Part of a small language model's weights: 13 layers, rotary positions.
Each number is 128 + 32 x the weight over its row's rms, rounded and kept within 0 to 255. Layers, rows and columns count from 0. Numbers have three digits each. The size before them is the row's rms in percent of the matrix's.

# q: layer 8 attention query, 320x160, rms 0.141, rows 121-159, columns 80-159
# k: layer 8 attention key, 320x160, rms 0.138, rows 121-159, columns 80-159
# v: layer 8 attention value, 320x160, rms 0.185, rows 96-138, columns 80-159
# o: layer 8 attention output (transposed), 320x160, rms 0.139, rows 96-137, columns 80-159
q121 125:136144166126138167131120096142102075124166145170134120109148071133123173151130067141144142107094146063108107106144207130151133090101153090149114131125066106187103170146147094052126149154182085153135068140128182110109091203125097101110076119
k121 126:179161121070106142108125095122084107116186111103095184173093136101100157109110083132111098153060161153135146168138143123126120066160113161094121136096083073062072102090154138120171147100142134152105116115091156097187121178093118137106095138
q122 123:134096184148183114110080198200115073127097132155071058167131049070110139103170130139174134188154116169112103131118164141112155093162117079114116133115084122118144110102145106137139139076148070178100131128145093078125146156127142103159196081
k122 135:103119127110151105109075120214171110091132095080045137150113123119123123140047130128163106122133142148070174156122105099080114125160128066090141109111088135060108060066132208098125134144060092118111169101127054122152122138101100124155137097
q123 121:115160144153172145202154108122127113135191093134094065128149127166178122139172154104070138167127152113115119111172098119126180141110123071160154133109165144110105147135144120181111130135086214165114100073153079122157151142105122164093148130
k123 118:178180127116175146106191084154123152057126128087097138119138123155179114103151092096118159154124150081144171107123134138149097139104110096081124131139158140109162200169138155110119112095142121126156086129139108188128167120110165097102136148
q124 136:076111135133044095117121048152100153128131077161084152163076141097114157112164129108127149101164132116167098088130076093125087126165151164113156116090120143088074075129119134122142159125087122059177154119098083123123181135093142106142081128
k124 127:072158124180107164131095089132141141185171192179123089097178156180143121142105174119158126158146123098148114074150102098192171057183112129115119109095188130133136125104189145093166144140154111126109137135110101054132146147087069182141103143
q125 122:117112211171092120175165111146180141093194152129090149098149177117153109095075175112210152136060089178143152077084168138113065161074128139126115140131110100123126185161103172129136099123121093040095136155128135105135111112150150122119135150
k125 131:171127192221136095091104156140153115106138111132100131066163132125179150153133165143120161127157137116098168132100134150134141150158133129147176209127141158135085123109085158112076074116174125066062142155108133118101064091143156149133158164
q126 132:165155155114127085151157148074161132157181153125091139134102127066161150203163133135149112086102089098110132107094137140072132090183083120121137167118129125162144129087063121135090109138155140108138123068154165176154167169135089151062097111
k126 131:117176112161132098106094161104113208118152081079076159125148123112151144150111152087121104135144154100131056187063101137142110084142113116097229127171092087135190145100162072141183111126172079083098125178108130146129126115146101123108121165
q127 125:159146125140125173065133156074110138075159115058206141149172135065164096119168144137110163131162133089156144125102121097108050128137127143152123180126120103164179126132133153098171135102086089145188089181146092140136182176142147083062132135
k127 127:127069219109081122112110132112157106102169154105163147111080180114127148113130115172136104095167092130191141186068107154144000078144126123145128135144134129068163109096168143074128127098137111156099106101105090123076169144137125096162072141
v96 122:124183126179130154101140121072123179087108131134175136171113118184154163110114177160175130168124115125120075107138118073158099112057142168139139087102109096085150125151114184154124138133074150126155096156161103128081166142163149104122089141
o96 122:098084087122138120133115178141128136145086089121101096055071126108100110129137095144111157106175123137150145114139130167115147118155123135108148109098129126058140167108098109154084115175163148179178124080129123141137128168127138119180117102
v97 135:129112100151158102115133148172133141108176169154127172167141151135157124132159232125154237092155106124097169138148167173151158133126163141169162122150146137108104117123111057106112103127100113182100120106111141157120167159185052126126148084
o97 125:135152161157099078133128108132113083121073112122083120096151146160181114092150122079168121106068129122129102181171146053076078138178132074137137200118116114110177168123103101159173144147130116145152142125187130114139123078090172133106101165
v98 123:153131141144131078169141179101130143116115170087129117109131175136137073116130179129202128119086130112096112143087139105130139139110058117156085151092114106159166147192088111138096117140051156119114129103170099112103168061118094065103159110
o98 124:168090136102076114142084143155142091091154113156077158132075140122099144149141139093118115072154168113124106090058151116115198103137106116143123184133176114154148125122085113095210122186122065136131137137144085159132132145144131194133171082
v99 132:151080157177149120166130143192125145126116144097167175144092143094114159087075149117069093171142136155140087115152198072171122144113086164129116128162121162170139086077185204157170113119129145149072076115151126141056093101135154122186074129
o99 131:089111143124147150124121081054039116123141187127135101149133137086127151165118081169168129130058076146136138097124084177150146151148089163069132122080149175102180139144110105111146108123140065079150131096095151138079120147172124085107163087
v100 130:154115096090162180128114143107129129104091146124142095063118140154148145141159178078070073160165149131133177162172140171099167090082085154141029089135140180136149139113092135162129130108096149158145162062127149146124115117080166127066122133
o100 130:113186116113134150122184127113112126140148132143102140157128183170127142103113153115116142115140117173077139133137094104165120115199083063148159136058153120082055134115116089140125110093128125125148127114156127093150130085198095164144158125
v101 131:129123110156123128156136121084146064133091157066128149116172165120104167114140158124108148121172123118122077150111101141156114064110140190193115151110156173087224156142095146162117177108136125128112089136165115182165156170128157080091161130
o101 129:165090150150109140075122085117139161145133147146169148022129132137166113126054122080169084147134141158134153098160140138141137150100116146124146120122137087089125139135134169119123133162108186125147154151114116141135111136182101198094088106
v102 129:157126149103112155119124146090089131125082114099083165121113214130121092079139134166155130080152154118161191153116125151103111109173155150178134130162111088115092079108089189085152086165122085094179154145127153142098133085147108143131154077
o102 125:128131104128133153108075158114099113079104122113172128082131135141110171103153134110138129154039119066120167125076123111137201145118114137125108139128120099121172155059105105098123137165138124159103134116113107112186127103188096125101138152
v103 124:109129115125147118116080116178082159137157115154185138085106115133147122116150131139125128137124060138186122112122093142141133139141179047150129139127117113150108163152132138120100036136098047187098098142137183125113178152074114119118125079
o103 125:110167154134130145145101106099168091155118170122138149118052139076149124106149071121179108133155122123113122160107071141164082134187135168102131094125144114128108052118172171110141192156136187102144166210134062190073137112108159120158142177
v104 127:151142052170093113145100051093174131120132091145123153123184122138103116181137123157149125119161156172131147132139149147128146115112132120137159032127113045147098142156144079113103110121094150099094151094167162174162095144148157101096142137
o104 129:105135105085071138129106135100149133117122125064155154111182178139118143152170135068115099138153120165107191074098158137143098096144108096084115148096079090132105092091116098139158141070159114205152108169091134141140154160073144098176156151
v105 130:128158149082087131062125135101103132155179070117131093126066132147116079102143104136214110161057118125161114125073114084149129155128110190117102090113187122119128113152139113202127104110180061054122103120159122174188160159153195181134150063
o105 128:158130101177187091136118087135133061103145157151119139118125065116116126139116156137115099088176176100090095096088169157084079061117161153124085132148131117086158114147124151075105151090122157156091105077149149100108109091167129146171134167
v106 125:127106162139112069149121142128154109091142180081082165118109116181095098141214121141122164209130173170100146173117095121128099122102107127145119133101147119121105167050127136140111149124145089108198101181090143142118107085109111132100122160
o106 121:160092161151153078079109111167130180123181077171154068085173156123122192132110052164088080117121091085150167137133141148122170105113136160132144165112075122159116151129141116148110137094158166117105178125129114075159087119175122083093131084
v107 130:117105162100117093082131106095125131103074175137150075095097164092106135141129159239128115136181067160143089117146080103176102105208077134118103172057115143131142157144164125143116148087108148158111116094085116042179154160125094153161111147
o107 125:148168071114149165131142102097161132148093172137161128128113150126129137094088129137147116160127123149108123196157142127119145108073144140139118122187138103082139113076112115152110109177181122134130120123150140160173129085118132085114146112
v108 128:158121156133128098095139096086123187179142140122156141085142094087133148085161118157143101176113137097156165118161176154148102113163126160168122105127089171086038131109118096074125111099155091092147131177160086116106098076106134145112099141
o108 123:135126144172154150068128125136079102084088127141115104178158090120116125141155165100117119100100107206142128105142118085072138122126180126101066132063146060129130138122060195143117136072155151195103130119080140132145129180154135121099153104
v109 132:105152085142176138087110114139089078162119120099121153114102159126170149141096109179121132136088095172120147130089112097164114136072151117139166119104116145125117164115190120116103108115103188165108169122091161124113128104131157162138142075
o109 133:155071148083138079140137166130131138128133108148122145077131129062125186118122167155239089192105162108122170149106117143093136149144057193091126105088053119152154138133116112159149175152170085170127108125130111109081126132131163073184174108
v110 133:150118053125137142138115149111129166148062102109000132060106181112145136106154114159101136125179139115142136144156178189123123156083152110158119181154078193155138061133091156096076162130182106112065068152199147123128108147160107120122130123
o110 135:139083154128106142103106138097106128166169171043127061164185105139119156140126181105186148166089088137124130137128059109126150108074124133093182089171211089131150162132135154159138092142091148061082125130171117093074099089127148138141088109
v111 133:152103092122149091118133070122127108139155151088051159070136139104078174160141132080064192165113146094163116150123107104109159101084123177138130108044139148146131153180120191140038088115117156087153134101135137137187180105105140149113133154
o111 131:093133161098165146102127139123109157111130118105134091069067065154078152136067134155110111091118094104171144149097108170203047072139101093116136176121143078089146096156146132104114116175140121153094163140102148115135113168184111155098106124
v112 127:174112143112186136128131120104144169110122130149150131163225116150111074148129183133109125165169105100153104103136113130092109158083098145092190114113065112096118129081142143102095131163160128171106122126150137101126097165111088076099182135
o112 123:164138132153139197108136107137132174187118074112077104092162147101126141175145105129139096076137157077128143172079137140113131069186170115112125107084129157150094131132135118185156061099135152163141071122134089104101120160156136177120105104
v113 131:084091114112165117103156127150108122126142175138117173152090128111149082163119089178058166070069094169130179104136116137144158079119094093111108164138147085167171151107107152121173163097107126049138104104168110141161150138133184124150154163
o113 129:109118106050161080185119101121117115173150146106119123106137058108093120066091086094184093155130180143105133087131161140095136140093177149122149073134098187091100157119142157121146161189128100120146139127085091186180079086140126147118058117
v114 125:179109161134100126107121156163172123116118145128079171126120132098120161121130119137196059172128096120114034158136074109176129135125192176192091063128089105080125137135133092134158135061191144147172145140124124091085106094163107098155136098
o114 125:131125136125077123087176151121135125115139095140119098089143147170117146124077121149185086148140102108174144132124121140116096065139065105118157169142108138131084137102060168114126086105131110192165116083098144157137193120136124075155056197
v115 139:176168106065146137126124153135083170092131162078113132126116106189090071147144143188043120072149130090143118122101129118068083103104113163152146089135141126175074119132171099041156120125131085106164144155111150105120117138194129182153101128
o115 144:110061169090178130169132145162182087122144132152185094112133112095130151092234115119209136154131132165081138106133102135133197138154125132096080123099085127095067108126154089132125113127131191132060090062117143140116117132145122102128116155
v116 121:117224133093122103128149158172096139180127149118150087132180125156181144096015146078123115111162132173098161167094115153135151060100066183169139135117129121144135123127131167128165128128180176148142094103118077109171096071097123126160082120
o116 117:143099134201076127135159112197134129110187136157128135098116183104079091109108116146190115148187106082145171122138111132124155145130124115163129099146123125061139129121104146174186092154108149154090105158122181098067116137143178097129162170
v117 123:175134120125102131066059155129137068179131152049135107103163103061157102125142162151140105185219182125130096148123179095130122086116117139085073191114108112073123128163111104098166095103097172115163115168177165159110118133171119161122037165
o117 120:085150075135077132104147172117141052141175136131151103102106098145139100155177121121135129130127060044118060123147189152142125144158089081133170104100145093120165172112186165136100112082168132177163115067137126089133075084083143138103109083
v118 131:125157124160070140152170142116127153083150116153149138101103217076147129070167155138154085176107163149122153100145135107172110091076173116106173101069147114141119132205112113110088155140148135080112104151146114133124181140087124161107154117
o118 128:146147109141171057030121141148158100230120138141145112133171105078115114142122024151129138068154139144077124146153083134142125146116112151162125145183140132102156126168089180090114125121096142128142144140109145148172161105075125123168182156
v119 128:092105149013143122105075099127137058116108176144130098149152145107152154117165109107159112139150130138089111140131160134133149046174204183122124071158146164134118192131104110079089071181090105125062170155117152132168127167138146086149146179
o119 126:078141082143116133159132103123105121126152141155097143065105090121093123115119131133174088092113090192142175111119111068135122184127136112170135072161144116163171130134117131152146173109097176178152164154137119164094150134146140142143093131
v120 131:179133114105092071061116128147096093151144091133108138167136134069099152090113145136112147136161124157077079160143146141132105188107155171112142098133164112172104156119072058109141151160131122092193143058163113083142114126094129145155107161
o120 127:121180067126223130082108115089127180100165097139119111093126147118148107124086132183158095165126160083165124149161162103096076104172089163119173136166138202127157150144117099156082062129162108158086158128121129155099148144111162138122176076
v121 128:165136117124145111152124168145155099132164194149120095129096118110142112100108102156158163075097139138103115120102141182175149125118184113086149062082199118113112086092134146148186115086173136146124127119117151044162118146163161069037114115
o121 123:180149131130145159151134120147169106150118112067131144077127133117186107081093071122196164119179132148200132147083110107135117099105109141147103173096016124147144170110109138075070135108122187105169111100089118159160121128128120111164163115
v122 129:100119137143183126150201111113156151057121138192119158152154179077148098157149104107137128154112094074162118102124110181122083168096103114128061120131128095094149106161098166075126101078097151100109209119120132145128073175105161131146086113
o122 125:149148122161150175074133118142082134139112128149087145118104061175105118143141146163157152133147166211102133092095134125094164125139137128156132098184114164119140121168048147131119134170138118167170133164147075107142161121091053125159118062
v123 129:119162108123180107139113169144173129062134119155077100156148153106134155097122095113064177149192092174069099129064108159159077051149107113147083168147128154144119105145147101120119128147133169157143070146081125147157181091082139124075181109
o123 121:100103118150115108153135100117123086131161103123156119092143177103150140155092150168114070154131125122145129116098136090111174138128158093160122087127097147065164135094196099112159073174099121135182157113131144093132170117190140093145162117
v124 132:147083183163160116130094157190071155127136185160097129151108069124119168123090179095084110106112084116126121127169094123165116123095168132116097086119117142154108138122104125126143156152136076070108121106106153202168115182141157094113149153
o124 132:133145085170089125117170129072176157193125100134076130113154088120128098115103136114143123173114134135142160139083132216111092160137095118116173139153151125161086144116127147133094129138141123080112121062077135171086189085126101157165107095
v125 130:160088112160141145103138131134152130168122144064125154190156117123160146099181111136164164073143117142104133113118103172167145148087064090144136150111183130123092114106149166148061161147125110124156184061155148128155095184087120169151048156
o125 128:159101134104131084149117118154144125114122057116144111074126166183068154108124080118145165132129122104099127081179116111108114080069126148106189164176157118149192130105159130106156122166123113099177108148116119149117141106136105067150078039
v126 127:127130165136102136092138115069130098072136139129121120149112128142113132165103134064134144132094128175117081149122105126095118126152135130113184156147028156194087222100141175130114155140124115123153101171172124149110169143118100144072109106
o126 123:081144068077142108091119111185149195145083142140083118098115133093193103126180093127159173148144128106108145079157142125118120117095156153136145145096164059079105087134117155159134133104135143136119124102168128089105117174119111154110136159
v127 118:144162150093098189082152139155108136119132063129131113140177092152104143115129094146150176127192115151194106152174096106163090139111056080082050085144153112141151072208164121180154085101145133052136152100073126152165132093168104148098198127
o127 123:125159097163109090160150087160164143115180139074093125205148162088149143128180155115043108141097144118115038104089134089111134136175098155129175128180143129132149183117168100137108148121185109122115108160073152136152111130130148128158097163
q128 108:108178098092128127155191146110163074111130096120166149098128167162104137119111078051065149104136168120181135177128140148094050122123146123106147136089184135190121172130187132125052151133079073147130145127128165118141149140165176094132108135
k128 086:149145169158147138147154161131173109148139143118130182153082173066112185110054143117162153074098128151133102142131118135115113142162141081125145090071107102117142159140180115140104155103164107126146085069120131104199139053113116115084100090
q129 099:133086144119082167108121122091176107135153147108112121130116073117233196162123155134144112103174119113198145082092135087167137085109132113056174082163149085147087106141134171174127160107115142123063170184121108148135138130136146120107141101
k129 077:104143121063068089170145038150125117155093096138095165103045103156100106165122142122097161135105135157148129075097142106185122092087140103176150146099108127111155069208115138176109121132142108155138089129202124181182132213127123152131135148
q130 104:116177105123183116108143096112150122143150129111107162073140156155112067179104194134171143142149116108139127135091128126146082092123121151199151172179096142085110090119122108163151143095138162114140173111210139133098118091056062068069157146
k130 091:162100156113131230088120163134149125159154088152144108120127079084127125183116151162083133088147100135162097136114073120145103146140079116119112159106122107181135121101113124171103118168155187122143151110113142152158152145184094110125100074
q131 096:109152167128131068126100145107135126195140159137055150090118153095165102153148155167105186093122161200092058163167103166142124155134131127129111218117149144109189135105134094152064158114170110199116101111119115136113152140148141143143152133
k131 117:091145154111142117127112126080146108182189128053101178052077147151083155117109121094128153138121100134131203107146103095129154093165125099118145142139132105092102150151147102157133169122148141132109080109187166104112116132098117191065167162
q132 097:132079095107106085146139082165159122166158099094120127133157133151082163133193124129135066115140140088156164082138127095124133071043151088131099122151093128151098146102110132149153097166217105097118119174136132168106115129106091129056097152
k132 091:128099177133170115183142142129117185095124137134068144067135089133134126166168100188141103179161126101110121064109160096172132128150101169087203150131134128170141118068126149172097107107124112166112153158166111145124146125113147129059117102
q133 098:104130081119191116128041157076171104203133085163117164119122118097104129185068220154140160130090145115150185171158137106094068101118076141181150137123131174103162103138126159115153102119140157153158130091136140118135166100120060111145091111
k133 103:090160101151170098132137140129144131104153171120154140099089109115068157172124103083106138095145133147063146110174085142118150147178110134132194156111126128128155107110210079168150086125135152107140193176194090112142109160107115109108152104
q134 102:127122159120108100140123103098093131127078110189148162138175161123149128147129056153118123123098110153165115139088083190147139119157145080111096140141165120120130155136138154078078076179190175168143130117149075125086114151169071162142117146
k134 108:102138156173090121150122187148130199126140084115113099154150112140172152146090151172084124148136138171147052106131129149120103157109163077074116138158137146131130092130124182106072162124166125170089115094075125116132135099174163081157110179
q135 102:131171161086118141162106101139155065123110163132124151161155142116057156113120119077133142097130146078140142190127164110088122079146134106170120143124165155076201138142173188126115090125116161175147136090122113111105072122147050176135087154
k135 096:139155136124176128133129119127126153168157134117156078126100171094049151123079170198160115144163148155137149143145055098183109205133102101140154180125134123084150084169144123137162122091188098077169135139188104167165104162155144106083114120
q136 090:135158102142078124106099104084066140134171104132112097113086132118107130087173107119129132159076085139054181103172117132068142065227140162105100107107141150120142107125124191089068083132095192198120114104074128144116094157143097130119109120
k136 106:096154158111122126166085105106104143111097047139117104131153061106230105134139127153132118133095167135072102184079108168157137129149088147129126098107155111126155124107173159108067125145140108120117110162113134087075107161170167111169081202
q137 096:144108161062135155120130077138165123083107078147157154133116060104180149048115087140107107095114165202076043130159086110126132131116107146139176109086141100141076139128136122095105074154140148150158103137181097176086081163155151139160174150
k137 097:161108097094166142107123067082126142147135124164146114172126079149142084144172060102087137190191093184120174137090121141139127146135095144146136109094137125083098110039186125143128134109084170141096133152072153138096080133161139100184116112
q138 096:114160127101131112127166166100152145185112170189144143138145067107201150168169081146152116129137124141164102098093074106160103099104127141144129149133168117135124139059184101126151133132157093099116178145133130146171180084124123147179151184
k138 107:179128129086072132102170121119118162129135156158082142156158146166105121122157114186121108066110136151100068105101184127132188095138166114154109041091112132098121083134154087146132150188076119149084076107131166087096125080093098152178167140
q139 093:162117118152127089129207143088117108109141087144076156091160130124155132060130133108113084129171091092102132099164066174118133143140135160137153114114166141090101140065119140171131134141088124153071136121118140148086124104196125147182104157
k139 099:105108133168080124147086166113129143182117149075100113135092162067073176113099179096133115109082061090145197115098157136101190139144151141159155147109124109124141122083141108186103119161142136123119110144133060093129140129110180143093114138
q140 104:140153117164197123157133105130138129164084094122097112178131158168170108172135106109131139112144094131127103095145094123083142098155078121155113129124153199130108154084132068151098141141145138118047124144108185093097130055136087110094199109
k140 105:159180142182176132034144157149094144133127122136084122061139111125132077136130104103134073056140116125163140074200131148112103093189103145090116128145167122176129142085180114136131192104120119116070149179100116118139086102159099152103099070
q141 100:131042096164108072082102120068087114100096145164151077093125099106126179141157103094135120185108130147146197134180140128135165084048101196127109178134120126093100169115131134111142111185089096140105130126120144111089114123096109186156157148
k141 105:134087138107081084126129131110142133133096120140119105122143117126094157089069137149075099089142110130149153115143208137166149118126119090149098136099130093158081168218139107086128123181115130139130164132133105163084106083097131153073112080
q142 098:146174105147091117153123109143164117144176131076135150153135107151115070140146136149048126176081138184183101153069103153104081072114136151102127093120132125108083094121131175096106173146172086141105091175117075115062096166134158146137065154
k142 099:083112121141126124178149194108112104118139088103149162108162117132134112140139146134048156156151138153152115159175090123148063103178088132062160118102116161145129145141114158101132152118110118185082103128112128121110160049173194095119149126
q143 104:148124137148113160131101134129070102167090144128133093150111173140178147126120187084100069150122088151149088134104151106154174143085123126154104092110120113145083122129155179138167141095170148131092124115146101102102170106105114165138119161
k143 109:120134171136192086189115187053094213149134150152162129128137149132098125124073112173142105185073107130137146148092097162161139125128111123058168115138044160055110130122118069127123143089152134150141100165098123139111147079154112138143128124
q144 100:156101193125139136120060086084135106145135158123132127105140130142180158118096175108124101140139056136160131152101089078156135127131170124105149141141147092063129085140117157120157171095101047189120187133118126148177115070117101136116121143
k144 101:131147115110125104118098140152136119093100100066172167107162201179127143171133147121139092161136095161166095169151081106086138104120130128074177090145096144083160092178145140138107217146099092092090174060134097078110099095145109131124141151
q145 092:132126159181140138125122170134105132115134135125120122149146116094101059160180164143115108131174117128138109123155151165087130124137092130094122133157112122128131146096075182081131115083118136191151144085107203126111089140169075121124196206
k145 099:189198145185171147103130164120131135120138118127090130105101167121137120143112111149163152151147123117132155130100092155110137079148103131111127154094109154132129180155079122090141140110121151142150064148130153159077109094153130155127110103
q146 101:127158173078092093133075096144115115106067117128160121126246198116074109095089126127112108129129101124132196151112120170126168100108153093119159141183132173064138117158146100100183099134110129092188141148151122109078120137157053140155140152
k146 106:146138239198086129098133131181156182111186130126178102163153125183114143122127155132141110108147108120167159108137075175096064122111104137120157132150137126139161140095143140120141142172130087070120080123146082165128104134183156096115084144
q147 113:150124139105127078117060113093147167180139092121103129101174090110196130139124107119172131176121131191112133105116157103129145124183144140126131121134076162109166099112109128131163110184143121139092129164085139165150141158123113125117081122
k147 107:161109141055110088078112173125097098112148119124137129145125150132082131169094114119141133168152126189101129134138135196119158126154125114142158094102070129116110130111095121094157075182193214056141168144113125147139130136138159158116110158
q148 095:085149098126146108151112114136151103105183137128110134160140171111154136098084149094190136129153139137194189108130118135132105193118156072115068103101088076093156150098112130141100101107116051085119171163164147139062167158118171121164123163
k148 091:141129117137114102076181087086123117128105108120172053171119160126067130142159142167146167105063113162077095108135148096104136180202117157144099176125118107071129144098180084156216164128130168137148119116085131165070193205164141072152119152
q149 094:106167109161153134149094111103085107159114201106152116125084126155142053138168111128097209114129135133107177085130130147168128129187089134078088134069145147127163061094130169171075105168122112130084143140134178068088115169140135146116144074
k149 098:156138103147098110161071140084117134136094096090177153029114108118109065164098169095132088095109113101140118153108121161174165156161117192140176148132168133169143149108135114140084123200145113148119100097116125096161084136134101128139158120
q150 104:107118182093152192138093146178135036140119067175151070102170107111108089123144119118117095133112143126161129096092157144149172104081123085123105105171131066140154138184078120063095147133132157118153090114118105162144152142153058122113161139
k150 105:167148137102145101163133129174146134119151153158164145098121125132144126110123118108171147171158169165072105043151073140145145175138128124124172142148130091135157146143146106048096150111128130140090043118124069163144124160065113110108115155
q151 099:107123111115126139144136123138144129158137177110148118137102120157084164135143137190115176069122147157092089129134130093007135160081145116213071150099088095170156131078134178127092166063135125093132133164095170120122133102177139090123076125
k151 102:165104108123138116117079127127086087119092132157207125087189153088097146091123133164161142126148158157164138177127103111142115148119145137139105105092158079141131049119145094148076153085099144166076195160148110161134146111143109121093146147
q152 094:184159120114097170116079093156140132110107060130170134084104201126138145134129115168111127093147141112196094161042138132150114081076161115097106147151137080117095073104161112125191113132094074156124125147104160083193174178139138110134123076
k152 104:172150114121168133083167112090124099171149101161179153131092137146146133154071117184126066112183116145138092094165110105146093103149111050108171065129072148137165170136120146130173087148168053161151098154157099113161139145146090114128144147
q153 099:127094107134130119097147093156105100163150086191081179129208117124106105128173142161134058121110086140089101149138171073115119169088129079097181150165144136137136087154058158092153108127066148135128155150103169142128114120154128119166161142
k153 104:167159136135136130149134107131146089155075089135118112130172150137143129078126079183159175126119129110150110188149102170092144121033107155120165120129195064119098136143103164161084145111161146138109116124135115111069119114144142157138173106
q154 103:144130134159135127121188079157104170139163164134166025141175135132098170105143182116131118127125043117065109125120128103095151110169144179108115100181158109082146124124117101107131164107132149149145151153111094165156174155092104112110123087
k154 106:126121179090136177159072088109171144151122161104131106163135155118101163083069103136170147081135091129139139094079099073146179094125147115147094110139199149141154148183120145131127183102134095083181172133170129162075140194145087068135138117
q155 093:098147140063113130191174127125130072103149109117133088170142112111134154183120094161149118104082116137113064128084088106109144158089153109146148134153143130119083109151125084133123100174146153070167159188175138112140140121146100180160078124
k155 094:115130121085141108140167174163170105152124116129116067146107142118117136201197132121110103099120129105104022125081095144114146135127092067082124106165073123133092105098112152161097145117183184149120095169083088155181090093091077167148164141
q156 107:190098135124122151131064159152144166133107136177122115092132109068172094176113128161155092138124104116100097096075117175099160099119130153180157148099126176124066093163137106177078168131193084139093118109136154152119123134122149159112107124
k156 109:164183119124179128069085155166145143111087124185177113134153066108073180127094095159172120132146139094125201138132124088133113129112139179170195156135142168148195139143143100146116141173114148177131085110111112065119167093127159149099106168
q157 106:099142117086142045110139100130139131064137146086132140069141172148074124131126166105158091123121132116136119089137139138147135127145130168134127116159135063140114124041189117136149096122130132129135158165160093168074145165204110166135142093
k157 109:144104158141140094116073081094129174181141164132149102095143161163160096092062198108138128159163063129177128117128174074153114127140152144128108171117116147135153142113132083141130082120111113171130069152163123108161137112158152092194144142
q158 095:092070092120130192096090118106114153082084154141094111147130136112161145144132102153113116138118192128193186152148138120150105118129146032140136118106163136099145119139107158111091143141140102172139147109133126150145149060087088101210095162
k158 097:173132141098106192084108156133116115109131071101186103149155097174172162167148056172103132118116097124141127121183100163130134110113115118161123139153141174107123145101105107158137087141173072075059174145176188116078172101138105130119070051
q159 103:166147131119119120077173077134073113077159099168092123109163116093115175217107137112133138109144150153122147149222143115134111104092118111140129122131128091090155129146097121151091078189191091109129137138136097106220122172098101107145138159
k159 099:155131099106149111073103110131163182203095136087141099170144129090147121130123097126141103155159071093144136128107204120117159117114149118076136200088091118124147134153124117095153049162167133114152108119145210148130148160111134125206107164
v128 085:165088096109089138137110083149097130129144152147180105135170096106082130153110160144136109142156145126155139168135163147105109174097190145168154146158122120104157231115050143103077130108127164136136124097154078106162175212147133167117137129
o128 084:138127152151126108129118160169108141123139054110139118195123133110119177141114152154124150142177195151157097043164109118110124139127150144118091087115150169112121032107197147072130141182198101114094158126106133173179095166120090046109105133
v129 085:101116101182110140154147076137102178154139154067180103091079143114112139145156096173127147138178075066096177120138111097150136130134178110065130150154056110137118132076123124163085130099117107168074089095173150108147177116071133112169169171
o129 080:088129175112163127120124163135169129064120136150080128157181137165103144090123132121129149145128109141162092057102084167118131134076146157168083152122186126167107152144136117130112125156136137176133141160155119164166120093150129158134100067
v130 078:134081109163182151189103142071153131121081070114135150125094156138141181157172137125127136131103169167112172120137120146129164080105162111167106127178125158163089148150140160126117127136065146118092159098136066094104111133135107142148126133
o130 078:160150138098109114092115142142159118098164127155132184149138112138219054126120119145174085129139140122121086125159112145066109160105072159131173141149125113147093127112101131155134125127119176077094128183134125200133130166115099115141145181
v131 079:136096106107076156091119128169198144175154065078186141104184142132052172134109080118131087127104122069154176091063169119127086103164081141088134145109146081132084113114118158198097120163118145168138116125109160152106103145089109154155137140
o131 076:141166151096163094117138132079129126166133165120132129141036094201145137117115136090098086174149155171143077122148149156137114122126150142177167123065088187111089140115153096164096139134191068125152156136142070165131113086153158132111093132
v132 093:069101100109099057154085120146135144112089109084108121109061118118080100145121119096140138105129141107128089113123173088152189159175103127142129186112151123104133076116203107078148148150139121094133108176071168160177152102099143191127185151
o132 089:104150125123145139161116147127194063084170171129167101117157164158077163113094114135091119115091189149094145143098127125099105106109144092128183132127125208174126156089039153150102075075140182133107122156158041102139149148118096092122082136
v133 081:182190121119081142142119119137187139147130119176126120101116153081107112142134151173068138090104193123155148112147114161118089124061105121159158092057095107148145091164145124121122179128168165048116143115077101088164082143172083129120138120
o133 082:164171154176078119119116121120137124090151145097108145088145122151203135133110205178137102152094100125096113179134071115092181138170188151088151089109176148142126130124167126135134113114131144136202139126169118128152127108119132137128107151
v134 086:111146118150116174105142119140135136143072113142143079162132117033159071169133080100144158126115144092150106123126095093114197113176083118111135184118055109125095174144058113158102121139096163126060057173151106201131104101126075103150138111
o134 090:120149161139106123154049132084133144139071169155166129077123146171122151138077167111152133135115157091178124093046081146137177108115109093142133158180085125107128150111146144120143133100134120105110162103138171156121159115151183105109111137
v135 078:143204109173104110116110131139159060110101100145161149140141164130127126143142151148114073163100159188088082146189104164088134086148138111166082162081129152103104112085105100142134174163144096159160099125125094125133071176103072143110177073
o135 078:219081188097128092130140116093145149166106091122142189112097102148159132091153206089096119072164109171083086201152097129061058105114109134105142142148160110144122172165164144080109118150090113141142112149109147149081141093104142132111140173
v136 076:159075108141103156089175175135123099134110168167138154164134133174127158138143074155150082118038113133159147156183125122127096094100100150112173092135124059133190135144114157158160164105142088096085135107126090191162156170063131139187173120
o136 083:073124135158098101108088106098185144117171118147199147166086128115180086136097181108158151105178179198135101123097111192148075113132170102209095159134103132115127158081128110093105138144106182100124133152132209110119121112129144151105108114
v137 091:084142111177151112167112071167151155206143152176111142154075142195141149080141122096089157154109133194127105062118081125143094140106130133115175163110175193145151115164144181102131185159119174117155129173188131154078146102099150155161129160
o137 096:165113129074119156128145135118128115061216106072177187124170156141187092135101123194108115102114137098033149173149137079120101143092115125104166142169099081160104120137111101128144127085133082135103077165113113099131097166136180077154157115
v138 089:126086128158111148128114173108125141084118116132168143154059104155100202171069164117099157135153111097157097138187189136102172134149148129111153157105137117147100149099133130114115124116084107113159129092101135159100152117086179136112137115